config.toml
head_dim = 32
d_mlp = 768
activation = "relu"
norm_place = "pre"
attn_scale = 0.177
init = "orth"
grad_clip = 2.0
schedule = "wsd"
seq_len = 256
dataset = "wikipedia_en"
Each number is 50 + 10 x the weight over the matrix's rms, rounded and kept within 0 to 99. Layers, rows and columns count from 0.

# down: layer 9 MLP down (transposed), 768x96, rms 0.0962, rows 21-56, columns 0-95
# up: layer 9 MLP up, 768x96, rms 0.0962, rows 22-57, columns 0-95
down21:52 56 62 64 54 48 38 53 28 66 64 41 55 54 61 56 65 44 43 33 60 32 30 52 58 40 39 47 41 48 61 50 49 39 51 40 43 53 57 42 48 52 76 34 47 45 47 39 60 47 42 42 50 70 44 48 19 61 57 50 57 41 60 66 61 43 55 71 51 41 39 52 35 46 70 67 47 47 35 43 42 39 59 44 59 43 55 55 50 34 50 58 53 62 52 54
up22:64 63 63 42 54 72 51 64 40 45 46 43 61 67 35 44 56 43 60 61 61 57 49 53 54 55 43 57 55 58 58 59 42 63 39 43 48 52 37 46 65 58 45 46 46 46 45 44 53 56 50 41 42 33 47 45 53 51 43 38 53 43 57 66 44 30 67 45 45 52 53 52 56 68 60 47 49 43 38 62 56 45 45 44 41 49 47 49 62 45 51 57 51 46 58 36
down22:51 57 66 50 61 40 58 59 63 32 47 39 55 53 57 54 57 63 57 50 52 40 64 53 58 42 43 52 51 55 54 44 52 57 59 50 48 58 30 52 42 61 50 58 56 61 50 45 56 40 59 64 45 50 46 38 47 66 42 49 41 52 54 47 47 56 47 36 58 53 52 41 36 49 35 62 47 58 50 48 43 54 55 54 70 54 63 53 45 47 43 60 55 38 48 57
up23:37 46 62 32 55 46 40 42 47 75 50 54 42 42 71 48 51 44 46 59 71 57 36 46 46 47 42 48 53 55 39 54 33 55 38 57 69 73 44 56 47 56 54 43 54 43 41 58 56 64 37 55 46 46 35 53 48 47 34 48 37 48 57 48 44 51 40 52 65 48 52 45 54 61 45 52 57 40 51 57 48 46 39 49 50 61 66 50 50 57 56 50 56 46 38 28
down23:60 73 33 43 44 57 39 58 51 47 44 41 51 68 28 46 40 59 46 50 41 50 52 53 60 55 63 52 47 30 56 41 57 54 72 32 37 49 62 52 35 24 55 60 63 71 39 62 67 63 61 42 53 44 81 68 51 51 53 37 65 24 70 51 49 48 37 50 62 54 62 53 56 33 52 49 40 45 62 52 37 49 58 47 49 46 41 52 56 46 51 60 44 37 58 57
up24:47 52 79 63 41 45 58 48 67 48 47 55 55 54 52 32 53 57 73 50 47 66 60 47 43 62 41 50 57 45 56 62 40 55 58 52 49 58 44 58 45 59 58 49 39 52 47 42 52 46 44 51 57 59 35 52 31 40 58 46 43 62 39 46 66 43 45 39 45 42 43 40 59 54 59 56 72 56 56 62 50 53 53 42 62 60 46 54 43 41 54 38 35 68 45 39
down24:47 63 56 49 44 48 30 39 39 65 56 46 47 33 37 38 58 66 44 40 54 38 61 59 46 51 51 32 47 40 45 54 29 47 44 53 44 62 36 60 57 54 54 54 31 56 31 38 40 51 55 50 50 63 47 43 43 39 62 50 58 53 52 49 47 43 45 57 46 49 48 50 47 47 43 31 30 46 44 38 56 36 38 48 46 44 36 59 53 40 44 62 67 54 44 62
up25:34 51 52 44 51 45 58 57 70 46 55 59 46 48 57 50 38 53 52 48 13 41 31 56 65 45 35 46 58 65 74 37 54 38 65 56 47 59 50 65 52 53 44 48 48 48 43 47 61 35 71 44 42 40 71 37 47 39 41 68 60 31 43 39 63 39 41 54 45 59 45 67 41 51 64 31 49 56 43 50 46 41 51 47 48 37 52 46 44 61 54 54 52 52 37 53
down25:52 29 45 32 43 67 47 40 48 45 42 54 57 51 50 44 60 51 37 35 64 50 24 35 35 41 55 58 42 70 38 57 44 58 47 47 45 38 48 51 43 62 65 55 55 64 34 64 45 48 30 20 43 53 39 42 43 53 56 61 52 51 55 62 36 56 61 23 38 33 45 50 46 59 58 51 50 67 52 40 41 56 45 61 74 62 49 56 49 38 50 38 35 54 52 59
up26:75 36 69 56 52 42 53 53 53 49 27 37 46 60 52 57 62 56 53 47 55 54 42 48 70 50 45 48 39 52 58 50 26 57 40 73 53 61 45 43 39 66 47 49 54 47 46 37 42 38 70 55 58 45 61 70 46 53 67 37 67 40 57 49 50 52 39 19 59 53 53 36 31 56 39 42 48 63 54 36 58 50 48 48 62 46 70 52 42 36 52 51 65 46 69 57
down26:47 53 47 49 63 74 66 57 53 60 59 39 58 55 47 46 44 29 59 55 56 55 46 47 65 44 60 39 51 62 45 64 71 36 58 44 47 30 55 52 66 45 52 38 57 46 71 59 60 59 48 45 40 54 41 51 55 52 38 52 45 58 54 46 60 55 56 74 55 45 50 73 44 33 60 45 43 48 55 53 68 53 69 61 48 52 44 55 61 76 62 58 46 63 35 57
up27:54 64 38 57 58 40 53 68 43 48 68 42 46 50 59 44 46 45 63 63 46 42 37 50 37 52 51 37 50 51 45 58 49 60 63 69 50 44 58 49 35 46 43 54 40 31 46 34 32 44 58 60 41 56 39 48 44 51 37 37 45 70 44 44 67 38 54 48 24 62 71 62 44 50 64 50 50 46 51 52 66 70 32 46 41 48 50 49 42 58 74 52 39 53 61 47
down27:64 46 40 52 54 35 34 49 36 30 40 48 49 57 56 62 52 32 62 58 56 45 54 55 60 49 56 44 45 48 58 47 53 45 46 42 55 45 63 41 55 49 55 33 70 47 46 45 51 46 40 53 35 48 48 55 51 46 55 60 63 48 33 66 44 65 43 52 56 58 48 67 37 63 69 49 44 45 42 40 71 51 45 65 46 44 61 45 66 40 55 47 28 58 70 35
up28:53 48 73 59 38 47 40 47 57 39 66 54 31 54 42 44 46 39 48 60 39 51 33 35 46 42 48 74 41 57 61 35 43 47 69 63 67 33 40 51 53 59 52 39 59 61 50 49 49 27 52 46 40 62 52 62 64 47 47 59 49 56 57 42 33 47 38 42 56 44 52 68 71 50 66 57 46 54 58 42 54 38 60 53 55 49 44 48 63 53 45 33 45 59 50 37
down28:49 60 40 68 50 55 51 27 51 39 59 41 38 58 59 56 47 49 39 46 42 47 34 38 51 44 45 67 50 56 46 62 48 49 44 43 46 70 50 55 52 44 50 54 44 66 58 53 38 23 64 45 46 38 49 53 49 31 46 56 55 36 64 43 45 37 67 39 57 33 42 53 53 52 50 35 48 59 47 59 63 57 38 24 42 57 44 59 46 63 40 46 61 64 43 57
up29:61 57 41 45 67 47 75 54 49 46 54 42 54 45 41 47 49 31 48 36 50 43 52 50 51 54 40 44 46 54 59 55 55 39 53 53 51 65 60 58 62 52 48 42 63 40 59 39 20 60 57 47 39 60 60 63 52 71 45 59 45 52 64 42 84 50 51 58 44 50 49 45 38 55 39 44 51 52 33 45 55 53 59 50 49 66 50 35 53 31 55 43 56 68 48 58
down29:45 49 48 48 40 40 39 50 39 54 58 49 50 45 50 40 49 50 31 39 44 59 41 51 55 45 54 57 54 56 42 52 50 37 48 48 49 61 61 54 50 35 37 56 48 40 47 44 43 37 46 51 47 56 51 22 49 45 38 59 51 41 63 37 49 62 51 30 62 57 47 58 53 38 30 56 41 40 33 62 55 64 43 45 51 46 55 67 38 44 58 49 59 32 49 47
up30:54 39 62 59 73 41 63 48 55 79 46 58 39 41 43 53 59 38 48 63 44 59 48 45 47 54 73 46 58 47 45 53 38 48 50 37 51 43 52 48 37 59 28 61 54 36 53 49 46 36 41 52 46 57 53 48 55 37 44 45 49 37 53 62 44 45 41 42 47 47 52 71 43 67 57 47 39 56 56 63 43 56 56 59 49 53 48 49 54 56 57 41 59 65 46 39
down30:39 56 53 60 61 49 54 57 49 37 47 48 46 56 54 52 42 57 47 50 61 41 34 52 46 28 64 52 57 50 54 57 42 61 47 65 51 61 60 49 52 45 36 41 53 51 45 57 51 60 40 56 33 44 43 58 55 43 64 62 61 36 56 49 42 43 56 48 54 58 65 50 20 56 39 46 44 46 62 50 47 66 36 55 52 55 50 55 59 46 51 58 49 60 39 54
up31:49 38 50 39 50 45 67 50 54 52 39 62 33 40 59 63 36 47 48 64 52 41 44 52 32 48 48 42 50 55 64 65 48 49 48 50 32 37 56 50 53 36 65 57 50 63 67 60 54 49 54 58 77 47 67 45 40 88 57 55 65 43 44 48 52 42 34 54 51 49 46 48 41 46 54 48 51 52 49 53 34 55 41 45 42 68 51 49 54 54 52 46 50 49 51 53
down31:65 45 45 49 44 64 60 50 46 49 36 35 39 49 50 63 35 44 43 65 57 55 40 50 45 43 58 51 35 44 56 68 51 43 39 36 70 45 62 46 51 43 43 59 46 49 50 48 49 47 59 67 54 76 44 50 52 55 56 33 46 40 54 58 50 50 39 47 59 65 49 66 47 67 29 48 46 55 34 49 62 43 53 41 34 40 55 46 49 42 52 48 47 37 59 57
up32:57 33 47 54 27 40 54 49 64 49 50 69 57 30 59 54 47 57 30 50 43 57 54 51 59 39 46 24 53 48 45 54 68 50 69 32 47 48 70 50 33 32 53 53 53 44 47 34 82 41 45 47 42 61 66 40 56 35 48 56 50 54 38 41 61 52 62 51 54 56 41 45 53 54 60 39 35 44 35 46 50 60 64 55 38 45 68 57 41 46 58 67 40 48 57 37
down32:34 41 53 53 48 58 21 57 55 49 50 36 40 40 49 27 71 45 29 56 38 52 63 47 55 51 59 31 42 52 39 70 53 41 51 43 35 59 38 57 58 30 51 43 44 47 43 57 74 73 57 56 33 44 56 43 42 40 48 46 51 60 55 77 49 41 68 66 58 44 50 61 49 66 64 47 35 63 60 53 57 52 57 33 36 55 46 69 64 59 49 53 49 57 60 56
up33:50 49 73 68 36 63 59 42 42 59 47 61 44 49 49 33 63 38 58 63 54 30 65 46 53 46 50 55 42 42 53 34 53 61 28 48 51 46 66 46 85 37 59 46 66 42 56 57 37 43 72 60 63 53 66 32 60 44 37 57 50 63 46 46 49 42 62 43 56 41 47 72 46 50 49 44 59 65 38 54 53 64 48 68 56 44 52 47 69 29 52 48 55 64 54 47
down33:44 54 46 39 56 45 47 57 46 50 49 61 65 36 46 42 53 36 55 33 57 61 47 42 45 55 33 58 53 64 41 51 37 42 40 49 51 62 46 34 52 49 37 45 45 49 44 42 47 37 50 42 41 49 50 62 43 53 32 46 55 67 45 40 55 55 36 63 51 41 50 51 31 53 50 38 58 43 52 52 50 53 33 41 56 61 51 56 47 55 57 59 56 55 35 56
up34:37 40 55 51 38 69 39 52 46 56 52 51 57 62 66 52 42 43 61 42 59 46 63 37 17 51 41 47 57 45 47 36 53 52 48 48 64 41 48 50 39 59 47 44 51 61 52 39 46 57 38 42 60 46 55 50 56 39 48 38 45 49 62 45 46 44 57 51 56 49 39 57 64 53 53 60 46 39 68 68 45 31 43 51 57 56 40 50 62 54 48 52 46 63 61 52
down34:47 44 45 53 52 51 57 44 53 58 42 58 48 40 37 46 37 39 46 50 38 63 51 25 53 42 33 58 54 60 48 43 54 45 46 53 39 42 55 69 45 41 47 52 47 57 49 45 35 39 28 29 38 49 45 56 52 34 46 43 42 52 56 56 42 35 60 56 39 46 31 58 44 64 48 49 47 37 44 64 52 32 34 52 50 58 41 36 50 55 58 59 51 54 46 37
up35:45 52 55 49 46 43 55 47 49 61 48 54 48 53 45 57 53 40 41 53 53 45 32 52 39 48 53 41 69 60 39 55 30 47 35 54 51 34 58 34 61 50 42 42 44 38 60 54 40 62 54 55 50 51 42 44 33 40 60 45 55 62 33 46 51 59 53 43 59 37 59 41 47 48 47 39 70 55 45 46 49 41 46 45 51 57 45 41 64 42 54 57 47 47 57 59
down35:51 57 48 52 52 25 38 50 52 41 53 54 68 39 61 44 43 45 53 57 62 44 50 50 67 56 48 40 37 42 48 38 58 48 58 54 59 34 44 56 65 60 60 50 51 43 51 56 43 59 50 31 41 57 50 54 63 50 53 70 58 55 56 47 48 60 34 55 53 36 36 53 58 45 50 50 61 47 45 57 52 55 53 39 53 39 45 53 53 53 45 45 58 52 47 35
up36:64 30 42 58 50 24 62 48 50 74 41 48 38 45 50 52 46 43 42 52 58 46 61 49 44 51 50 51 80 42 38 53 57 67 33 50 44 44 52 42 71 58 60 41 40 54 60 43 61 49 37 76 48 60 52 44 56 46 42 53 42 46 33 63 60 59 60 60 44 45 41 46 28 47 49 67 40 50 73 54 49 48 58 55 55 43 61 29 49 15 57 52 64 47 65 62
down36:38 58 69 54 35 48 61 43 21 44 32 49 70 61 58 49 43 53 52 66 38 75 46 34 56 64 62 45 45 38 72 57 61 48 41 47 61 45 54 61 46 23 69 41 49 69 34 63 42 31 49 27 48 54 34 42 49 57 65 44 61 64 52 64 58 34 35 56 52 41 43 57 61 44 47 53 58 54 52 64 72 46 44 45 39 59 22 61 58 66 57 45 31 48 57 46
up37:71 46 58 61 45 52 53 34 53 53 54 52 42 59 51 44 50 48 66 42 49 58 54 47 58 51 50 44 69 55 50 37 48 48 48 57 35 55 44 41 76 34 51 63 55 61 43 52 42 36 40 59 36 60 40 51 44 50 42 36 67 55 50 53 26 41 40 35 47 49 53 53 47 44 67 51 54 49 40 53 66 39 57 52 43 61 60 37 57 56 53 25 27 56 60 32
down37:52 41 47 43 58 61 48 38 51 43 56 58 54 56 45 51 50 70 39 61 44 58 53 39 50 41 58 60 54 60 59 57 46 53 48 51 48 62 42 66 55 54 52 47 48 43 47 49 48 43 51 65 49 54 59 56 45 55 38 45 55 48 50 57 40 50 54 58 39 58 48 54 46 53 41 31 43 48 60 59 59 56 41 48 63 41 48 64 56 41 41 48 46 69 31 65
up38:31 36 54 48 51 54 66 50 49 53 55 47 49 67 45 43 40 43 56 40 57 55 40 30 35 45 40 61 46 47 56 54 54 34 48 57 64 37 34 50 44 52 42 50 56 54 47 64 52 70 46 46 50 40 39 52 43 62 40 43 60 60 52 52 33 49 58 50 50 59 55 52 62 38 47 49 56 45 46 61 49 30 58 15 26 62 40 44 50 80 45 39 59 41 49 51
down38:40 53 53 53 61 41 47 64 47 54 59 64 61 55 54 57 45 41 39 47 47 65 58 44 49 44 27 45 69 45 45 43 51 46 41 31 64 69 46 50 32 48 63 48 53 51 50 41 54 41 38 55 46 40 56 49 53 45 43 48 60 47 55 58 70 51 42 66 42 52 51 43 39 56 54 63 62 52 65 54 43 59 42 48 40 44 43 62 41 52 57 45 58 64 50 54
up39:50 58 51 55 54 51 61 40 42 35 53 44 22 42 71 58 48 41 56 60 43 41 32 61 46 51 73 49 47 48 64 48 51 33 52 59 65 36 45 42 54 58 59 77 41 59 54 54 48 54 39 46 50 55 75 53 46 52 52 41 41 45 44 44 58 42 58 52 49 39 54 50 50 56 31 59 55 60 56 42 46 51 57 57 44 59 58 43 43 33 46 41 58 51 45 66
down39:51 26 46 37 47 45 47 63 59 58 52 48 53 46 46 55 53 58 50 33 49 44 41 36 71 42 54 46 33 45 41 64 47 42 60 51 43 38 45 60 38 43 38 60 33 44 44 57 44 40 50 46 47 59 64 42 43 66 49 51 55 59 50 49 68 42 40 47 35 52 50 44 50 45 38 65 69 57 40 59 46 49 46 52 54 52 42 49 60 40 50 53 54 58 51 58
up40:55 48 63 60 43 49 58 36 40 73 46 35 44 19 42 47 47 51 55 58 41 51 64 49 45 48 73 41 52 48 52 51 38 44 49 51 56 36 61 43 46 25 59 48 50 54 42 47 56 56 41 48 60 50 59 39 50 46 41 31 49 58 64 65 43 48 64 63 63 69 55 48 38 44 57 63 59 71 52 38 47 73 67 49 38 60 55 43 48 54 54 45 51 56 48 58
down40:66 49 54 26 69 64 58 52 47 44 50 35 56 47 55 66 50 43 62 31 52 54 46 50 61 59 46 50 48 43 59 34 58 29 56 68 55 49 57 35 30 66 45 72 61 61 39 39 26 40 68 56 69 60 53 56 57 51 55 43 45 42 37 49 49 67 70 55 36 48 38 44 63 44 43 53 67 58 51 43 30 28 40 44 55 58 49 37 46 48 52 52 78 48 42 75
up41:63 53 52 45 43 40 40 56 37 51 46 32 58 57 52 46 39 45 46 54 52 41 38 76 46 50 47 44 51 63 54 50 40 59 50 51 48 35 58 58 68 51 42 61 80 66 40 53 62 54 45 37 52 43 39 40 70 49 45 43 48 34 61 43 46 31 48 61 61 44 71 53 33 38 40 53 53 40 53 52 58 40 63 47 62 51 51 55 45 57 69 58 42 48 50 51
down41:54 56 59 37 53 39 49 39 70 52 45 49 34 64 49 52 36 43 40 42 51 53 48 61 40 51 55 56 38 32 58 62 55 52 59 54 56 65 40 44 42 47 50 58 41 45 51 44 54 45 56 60 46 60 60 49 45 28 34 52 55 35 42 54 56 47 41 33 50 49 45 66 60 51 64 58 63 45 66 42 55 60 49 59 43 30 67 52 41 64 55 32 50 37 63 41
up42:44 52 41 64 63 39 49 26 48 63 54 45 42 33 51 47 39 56 41 41 42 50 51 60 64 50 51 60 51 56 45 55 35 43 47 58 44 40 59 40 63 50 38 54 25 45 57 55 37 57 43 61 38 66 57 54 45 52 59 58 58 62 49 55 56 50 62 49 55 58 64 51 54 61 40 40 49 48 56 47 48 46 39 54 37 50 51 55 46 43 55 52 49 68 47 62
down42:42 54 37 47 44 37 60 39 50 39 61 61 37 53 60 42 53 42 54 45 60 49 44 26 39 61 56 67 37 47 47 59 55 69 66 62 59 45 27 60 69 62 57 34 48 32 50 41 45 39 48 50 39 39 55 58 71 55 67 49 75 39 42 58 44 54 41 41 57 52 38 69 48 60 50 40 76 65 62 41 42 28 59 61 57 50 66 46 43 49 48 65 54 42 42 42
up43:54 48 28 37 75 45 55 53 51 74 31 34 39 57 66 39 48 52 45 46 50 57 42 67 45 38 62 63 60 38 54 47 35 44 57 36 36 56 44 57 53 38 50 28 54 43 51 38 35 48 62 65 41 39 58 57 45 68 38 60 51 65 65 51 47 64 39 57 47 49 49 39 32 48 29 59 56 40 66 59 49 40 49 60 54 60 51 48 55 70 45 55 45 52 44 52
down43:44 55 39 70 45 47 52 55 60 59 62 36 56 51 41 37 27 45 42 42 51 55 40 27 55 69 53 61 39 49 33 30 41 75 51 42 35 50 52 59 66 49 45 57 59 57 37 34 50 46 51 68 32 46 40 40 63 38 60 50 51 52 42 42 69 40 46 53 42 59 49 48 47 58 54 40 48 39 66 84 40 45 31 53 51 38 38 60 39 61 43 51 39 67 54 49
up44:29 44 55 58 38 43 44 46 53 65 44 55 61 67 65 46 42 54 37 53 47 52 57 61 44 47 50 62 50 46 55 40 40 69 54 43 53 64 45 49 53 55 40 49 62 37 63 53 52 53 58 45 59 56 45 49 62 57 55 33 36 61 52 58 54 49 41 57 37 59 52 38 49 46 47 47 47 68 59 58 33 44 58 58 49 55 46 49 42 54 51 49 54 53 49 50
down44:51 50 51 34 43 58 55 48 43 47 56 49 55 50 39 35 43 52 51 38 62 30 47 67 60 53 47 55 37 57 54 52 47 56 44 57 46 59 59 50 48 55 48 45 57 49 53 53 40 39 53 43 41 68 54 57 54 39 37 47 47 50 45 52 63 53 50 38 57 58 56 61 45 42 64 48 46 57 33 49 60 32 49 50 44 48 46 48 50 47 41 50 57 49 59 39
up45:36 55 49 58 40 46 58 42 43 65 61 39 36 28 65 40 69 39 67 52 48 45 61 55 51 42 41 51 46 61 57 64 41 45 60 54 37 50 32 41 38 55 41 57 46 55 52 38 45 70 69 53 53 59 49 44 62 34 51 49 57 48 37 55 51 44 53 51 69 50 46 61 60 31 58 66 54 39 39 29 51 54 32 66 55 44 42 46 50 39 46 60 56 61 56 57
down45:50 48 66 38 49 64 72 68 48 49 44 38 63 34 59 34 47 55 52 60 54 30 55 57 30 42 34 41 36 52 68 54 59 41 61 48 37 46 64 24 72 53 48 52 73 51 52 50 71 50 48 34 73 43 29 56 25 44 77 62 54 54 49 37 46 41 52 47 44 30 43 27 40 44 29 63 40 45 48 56 61 71 51 63 31 33 58 63 39 67 41 37 31 45 61 17
up46:55 61 72 47 43 50 36 60 36 56 52 66 36 63 54 50 54 43 46 42 43 32 59 40 51 41 31 55 40 67 39 42 59 47 61 50 62 55 47 43 53 49 68 43 58 49 42 49 51 44 62 43 79 37 73 54 55 47 45 38 34 60 44 47 56 58 41 59 60 55 30 60 61 35 54 49 45 44 61 38 63 38 26 44 65 58 47 46 54 45 56 54 46 49 48 49
down46:52 41 59 36 57 53 76 53 50 51 64 52 61 45 61 66 38 40 47 46 59 56 46 31 50 61 55 36 41 40 58 47 47 51 55 47 63 43 55 36 52 49 41 64 53 47 35 49 42 44 32 36 34 66 53 57 42 38 51 72 41 38 55 59 46 72 58 47 59 55 46 58 63 40 44 59 65 42 63 55 59 38 50 27 63 47 54 48 48 60 42 40 51 61 33 39
up47:57 60 57 43 37 48 49 48 39 60 61 70 41 44 62 41 53 37 54 43 52 51 49 55 51 45 48 60 68 54 61 50 60 29 42 39 59 67 59 53 46 66 39 46 56 65 59 62 55 56 55 53 38 41 41 41 54 41 50 63 47 49 42 50 53 47 48 53 42 57 47 56 40 47 55 35 71 52 61 71 47 63 49 48 61 58 51 43 51 52 55 47 57 56 52 56
down47:53 60 43 63 53 53 64 44 53 54 28 45 57 56 46 55 49 61 62 56 38 66 44 53 51 51 60 49 38 50 47 49 62 50 51 47 47 60 51 60 65 58 57 55 53 53 44 40 47 43 62 48 63 56 56 58 44 49 42 34 36 56 50 55 37 51 58 56 59 57 54 42 48 49 45 55 57 46 43 46 58 39 49 52 52 64 54 49 45 56 52 38 38 53 45 46
up48:33 36 51 51 49 41 43 36 32 59 57 35 60 42 56 28 48 65 44 49 65 65 43 57 47 43 35 62 62 57 55 63 49 36 60 30 47 38 38 52 32 57 43 67 35 30 41 52 62 59 52 75 50 41 61 60 37 45 49 48 55 54 59 55 52 59 51 43 50 63 47 45 47 49 51 55 65 45 61 54 57 81 57 44 57 52 50 38 37 46 64 38 29 49 50 24
down48:64 49 41 39 56 46 48 61 51 54 60 69 40 31 35 58 48 56 46 39 41 49 42 39 51 62 76 39 57 33 56 61 64 42 45 52 53 45 89 40 53 55 54 47 72 63 35 63 50 32 43 64 53 61 51 58 62 65 67 37 62 44 67 45 38 26 47 49 61 44 51 66 56 34 34 48 44 37 42 39 56 48 46 56 63 51 42 60 37 58 55 68 58 44 43 57
up49:42 41 47 43 38 64 48 68 43 68 50 43 66 60 57 34 35 36 46 63 53 44 43 32 63 69 53 57 49 64 67 44 51 46 37 43 61 50 54 39 54 41 72 50 60 62 62 63 55 60 40 51 50 42 45 44 46 50 62 43 50 60 65 51 56 44 76 63 56 60 57 60 53 42 51 43 39 54 42 53 54 58 42 34 28 39 41 46 55 45 61 43 56 48 61 26
down49:56 63 58 67 27 60 41 42 30 69 33 62 32 46 51 39 65 55 26 42 47 46 49 54 51 48 60 60 67 46 53 63 42 63 36 42 50 59 67 58 73 37 52 42 37 51 38 51 63 75 44 55 56 55 55 35 51 41 34 44 52 43 58 60 42 49 35 55 41 38 52 47 50 59 55 49 29 51 67 36 39 63 50 37 39 51 52 53 54 48 20 54 49 50 69 48
up50:42 48 55 31 24 53 55 28 49 61 55 49 44 43 45 35 61 49 58 67 50 45 43 58 44 28 49 43 50 57 60 70 54 61 41 48 66 46 49 43 58 44 49 61 65 55 59 64 60 50 45 61 54 55 38 43 50 58 57 57 56 39 27 64 46 60 47 60 49 54 56 51 54 54 59 44 41 57 43 30 55 60 46 45 46 58 41 48 49 39 56 75 45 60 54 56
down50:52 47 49 41 59 57 50 51 42 59 59 52 57 45 58 39 44 31 44 34 50 62 59 40 47 53 55 67 59 47 47 49 50 38 61 47 53 60 51 47 56 58 50 38 48 59 41 58 49 53 59 54 63 34 54 44 46 53 33 41 50 57 70 46 40 39 44 56 53 53 55 62 50 63 53 51 50 53 48 59 38 32 48 51 33 51 56 45 50 48 56 54 49 55 47 55
up51:60 53 68 24 43 61 43 37 40 54 48 60 48 46 23 41 25 46 41 51 58 52 48 50 48 59 56 38 52 41 65 59 59 58 48 56 44 29 63 47 43 69 36 37 51 45 30 46 47 52 45 41 35 57 61 50 65 34 60 62 61 51 43 54 40 36 58 42 56 33 44 42 55 63 71 67 43 42 43 53 51 57 48 45 51 61 51 30 45 49 50 51 50 47 50 49
down51:47 57 34 48 65 49 35 40 70 40 32 47 43 48 50 52 45 68 46 68 52 45 54 60 40 57 52 39 49 39 47 57 44 47 48 48 45 49 27 54 56 37 44 62 38 55 57 64 41 50 54 58 45 45 72 37 37 43 38 42 50 40 71 60 38 59 57 68 43 40 66 44 42 56 53 35 53 63 30 62 44 55 51 40 59 35 44 49 40 44 59 49 49 56 54 63
up52:36 68 62 59 44 67 46 52 48 53 33 56 42 41 52 50 60 32 46 60 74 62 65 51 51 65 52 51 60 38 59 32 54 60 47 46 51 39 64 64 60 45 55 47 71 66 52 50 44 42 50 44 48 58 50 58 70 41 57 61 56 51 57 47 54 35 52 47 56 48 68 56 51 41 57 64 50 42 50 31 61 56 49 44 44 57 42 55 50 43 54 46 49 26 56 34
down52:56 48 39 40 59 62 34 33 37 46 52 64 49 33 46 47 52 47 46 49 63 53 55 55 43 45 48 61 45 47 45 53 42 38 56 48 56 39 55 52 47 62 59 63 50 37 58 57 45 33 44 58 37 54 48 61 51 52 62 52 44 59 54 38 43 47 53 54 51 47 52 45 44 52 54 55 45 57 62 48 62 53 44 48 52 46 47 63 50 45 59 50 47 49 35 67
up53:63 44 46 42 55 32 38 54 39 50 56 49 54 66 52 53 61 46 47 58 46 48 60 54 44 32 54 60 55 73 54 59 41 57 42 57 50 61 54 69 43 63 44 46 59 37 33 51 57 48 33 50 67 42 58 50 52 41 61 35 52 40 53 57 41 52 56 51 60 52 38 30 53 46 66 57 35 53 39 39 47 55 55 53 57 49 43 34 47 62 56 54 53 52 74 48
down53:55 46 53 47 56 52 48 36 59 47 40 48 53 47 57 50 47 53 63 42 54 50 49 47 41 46 54 51 53 29 47 48 51 50 60 62 45 39 51 53 46 56 44 55 49 48 57 50 46 57 50 50 42 50 55 56 61 45 67 44 56 56 44 52 54 59 68 47 43 56 58 57 48 50 46 58 46 56 56 64 54 63 37 53 26 50 45 46 40 42 55 38 48 40 42 60
up54:35 42 50 44 48 41 46 52 38 55 43 35 60 42 51 69 49 52 57 59 54 45 56 40 45 41 42 47 43 53 46 70 52 44 60 66 55 53 34 49 66 40 63 53 47 60 48 70 37 50 36 34 54 70 62 46 61 54 37 57 59 53 52 43 67 55 50 50 60 45 68 74 51 62 44 38 38 45 54 39 47 46 49 52 49 58 73 65 50 36 48 60 45 31 48 55
down54:55 49 63 59 43 68 53 47 63 55 54 58 42 56 55 41 49 49 46 54 62 66 46 62 57 52 60 60 45 51 36 42 48 48 50 45 55 50 52 62 45 49 41 48 43 56 51 46 58 44 54 72 52 46 38 52 36 45 44 45 57 46 64 58 38 48 50 61 37 53 48 49 57 54 50 47 41 60 63 43 54 57 43 50 59 36 44 54 56 48 44 41 51 56 45 56
up55:35 33 45 50 43 64 46 55 46 68 49 39 51 63 42 45 58 47 30 43 53 56 53 44 56 59 61 69 48 60 49 29 44 59 59 57 38 48 29 38 39 50 48 55 60 48 47 44 37 57 46 54 51 60 55 51 48 42 35 46 60 59 53 43 50 50 47 52 55 47 55 44 67 53 59 46 50 33 46 35 46 43 52 34 40 84 41 52 47 54 36 61 58 52 64 45
down55:38 57 68 36 66 57 65 50 50 32 37 53 65 57 28 45 49 57 63 41 58 62 41 48 43 64 55 48 53 43 67 54 41 49 38 65 60 54 68 40 57 45 45 52 55 52 43 42 31 50 47 63 43 45 70 59 48 33 76 48 54 35 40 62 36 59 59 34 69 44 54 51 47 62 51 56 39 56 39 56 63 28 42 64 45 78 38 61 44 50 57 64 40 50 38 40
up56:54 49 37 52 52 44 40 52 53 44 43 51 57 65 46 54 50 50 46 40 56 51 60 32 39 57 50 45 44 62 54 65 54 59 64 42 44 56 46 57 50 53 51 62 52 42 48 42 50 56 57 46 64 64 50 47 38 45 37 52 48 42 52 32 62 59 43 50 57 45 61 55 55 53 48 29 45 30 46 48 44 50 55 45 59 61 59 50 40 48 53 54 46 53 41 61
down56:44 53 38 37 54 44 55 57 54 48 58 35 45 49 50 51 59 44 42 42 50 40 55 43 48 42 51 48 48 52 37 42 42 45 39 55 37 50 44 46 42 42 47 58 57 49 54 63 44 54 51 46 43 41 43 51 39 34 61 44 52 28 52 47 39 60 45 37 45 52 34 53 49 54 37 53 49 65 45 42 58 49 57 62 62 39 31 55 43 55 44 58 42 47 49 52
up57:43 44 44 40 45 43 49 45 47 47 36 49 53 47 42 60 51 57 51 51 63 44 54 43 31 51 35 48 58 54 77 72 22 58 65 33 47 57 32 52 56 48 61 65 47 60 62 57 54 46 40 48 50 66 68 57 57 49 58 50 50 57 62 51 62 63 45 49 46 41 35 43 44 40 55 48 40 36 39 43 65 55 36 49 63 45 56 62 47 43 44 41 55 36 62 51